config = dict(
    bias='none',
    parallel_block=False,
    warmup_steps=200,
    decay_fraction=0.867,
    decay_shape='pow',
    final_lr_fraction=0.1,
    seq_len=512,
)
Each number is 128 + 24 x the weight over the matrix's rms, rounded and kept within 0 to 255. Layers, rows and columns count from 0. Numbers have three digits each.

# layer 13 MLP up, 384x192, rms 0.248, rows 300-383, columns 96-127
118141091122088153127104125136123166121142123151127146125137091086079132072135132136140112145133
133073123094119166153140092105194172148151127080148138126175136154079104122084129142151127165119
100144101136075135085107089124135139155162129098098166139095118142159140168144120101144153120169
144095139143093140143154092094123116146102066122114078122142126149143127117124139174147082123121
140102173123092142116125125122133112140117132113146096126148145086128154125131152104199109138163
083102130113128142166122114113117157106139134127160145157141129120092173111142153136154106118122
099113112100108108134134159112160119161138132115189104122092140147146164161131125129143110139123
141100143155108094118159150168142135140136076106121126128111120098124142126108119094123103141137
135164099119134132128115144126126138146128149135116125185112140089100134142089113096088155139120
157128169146136193111148124128104123138179167092155120136103127118164152168112101086117149129133
127121131145060119123141109117114129139134136155087132120105117158133117125099131145108097139148
163153150136124117085133113113119144176115123099134170149146129183095098108155090141153133124139
086124127136133094097082132160085126097151109106154126107132126149098160139155143156105129087154
084137125108112133110142153091132118088099125126117110142139156184131084112115100069136134105149
108149135104146146102119143143106089121122076147123111136096117139101104118149132104124138139154
133135154184112110124123138099102121171155098127119112126173121149203157139153084135098090152123
101113101114096133108098148138145093134114098113167118144109120131152132168125128076147112161106
143081157114120125165145102170110154136127135142111120100136132127101140143159147121120091060142
122139159103101105186133097136142118131110144114105119098126093126096154116144148120134167133119
122124149138114134094107088143103115157108138140152139082147132126100147136142113156114180103162
088123125115137145130133144144137160115150120123115120064098126127116120177101152115146182115150
244107120146109139107113126125110134159111121180074116148152155139122130113106154105124126111113
128135134123122133103098147165172138098122142080108149088123139121128099142147101092140122129189
108129162106166150099127144164107119119109139128135130161106146137128123177125159090187144097145
131096118136128073130135126111105105139096106106140120109137164161113134120090098101133098166134
104164102118106078116108089115119094119092123149118145122154117078158139134130098136159138092118
129125150143124097134132116122100131141141153124134126155090115099147136146099114100116147119162
145083156121133102148113132151129137102133138110132116102127101114156134158134125142132123146175
111144141178098129130138119145136124141147161133132156112132173138122128095092156111165113137132
135139109140147107151102132152115104130117087158131151106095139125148156095149127088168164162150
138138084107173103156083115152127116128119119150173142143132127126115134114103136124105118128145
148164092130139161125140096171119092103156121149125087135136163140134091121128156142119132147042
147154118162090121126119079161129118115133100122115099109126179104133139156134166112101142142121
142135120146135101109118102114118119084127145125107134132163144130130139129139153130125117157135
115114121101118127102152171099106114149115140115146173164107134078138108137126122156090125120120
128153102151153129105066158115165136133073144111147112113122147125100117075218126153131123149143
097117119119150068123125109128150133156135094125125125129141118112129197147160128086097145130103
093137139145161135119163128132127119119136136111138161121181147100136106150129142126097123149148
138112131121127094166142138130093095100136140157143121131127103074121142086177098109150125106140
121126167127118108138137158093154112132144129101124119078125150105114163113146150092125117164082
123143147106151122143144087132132121108121091150120123157118073121155114128114154103103127154146
137172150089082135096129132166151141069146163142134142100135134111169175141112173149150113152151
115110104158146151106101152100154100136122135150122144187123096147103140145134130114149137102144
144103160151141112072110137109101077176142127168109134136130159134157154146108166129141142092172
137117127129109098115108142137153147154131125104151147099110105086119134141115135112128145104125
134112140150119138137156158139125135148111128160117114122149126140136172122176159160141085108141
088121129133172177188122107113129181155089116138180105148115134129138138133112151087121114163151
107142105110106180141130136099117093117112128146142150117120143182079114105127113144106127156137
123106128134110096148108129132086109141111138111156097147115122120135125110146137204130085082124
133075103126108115132135115076130113125161115122168136150130143095155153144150139106130133103104
149164193142155143154116136098153109157126119096105188128090130119097127098179176153160118120147
136105133118136146113062128137119132113148112128092124128082143121151111151103131084149127130166
147150155138152138112144116186124132146153110147120087094145118109132155126128156174136137138152
122127143144066144146147111129112095128121127160150140137132160142159136092154151136162148141114
089154123121135141122137109148150142147115087143113123114159124131104131128109145123100101086131
107110126132135138160130147141112147125121175178117113174113179099095101130106144111127121087158
193118106149109119157138116147118127108119155171109148164117116141163190118131141148131130164174
134138067119144078112103110127114150144149098113088107103136138132135147090119123122134129162154
116138125093113136135141086135106098176107161097088135114119087144091121107101115127131117134152
096117102126114106112164125129126176074153174105094126107123127122109154174161135111160158108120
135142126140131152147127106113150112145097120144129146139171116112107144103157140109112140086120
083147141161110121098104144079094183098085112132083159107145097101165090179111138148158111135133
119121093105134143130106188179085130125147122133135155158150118146132078161153171094136166129109
123163090180115175157129107165167137117114093122130091115109101130131175180179079114162114109112
082097099117140099154155109137120108131133131117116104143166142123143139111165142119057071201125
119115110094121124128132149153140145152120119111096106108088134143131138085099131110120132111103
114114131134151135143117136108108130109122101137132137124157116139120121153114126121154137143136
138122157105169143136089132149157146091174085107119119079138174148117129125115134161138109116146
105102118106128112146113114164124134148160093107119147131142116152103161152145142138129133100111
085120127112154120102161090104116152149125111143126108114134122151179148140110079137121117123196
113133116141131133146106129161135105120132138119140141112158121112118151087120122166129137135145
138111128108145109101132122145117096139114177119137114154156120165209162120110125113121120122144
136111132132146116139151091186118136165078161073083103121160129172114150129126133145145142118149
145128128163099147070083158128106144144116165143178134144121089165112150092117123147137164139116
155147131136124107107118129163108123113164108153120086099106106115115087133140163116113112147123
146130111110153135105112151078157197125122065120122095098112142101126129160162101151101162058128
137136173106179133108129090145153154109099090148072123184128066144104120160168088104113129184058
142106157152158120171156068146138127102145108094132128111110140116139093128118132164136104135153
136127103135151116130125148112138135126113154137134122124111113145133107167089130114115146105127
167161102099148063151127135138104144119112130092088087123149136148148151094104119118094090160091
125076133170102118130151120134100105131142151145136119138152133157129122150135145139128119139160
158084129123082094158141077150127153156181111154146201109088131120156160151162089132144083123106
162129188124104106110155122130133102121106118112128168102132162182099129123124107110147101152130
131102144137120137134095121115169098108111120134137124139112108161147146063101161101153137089103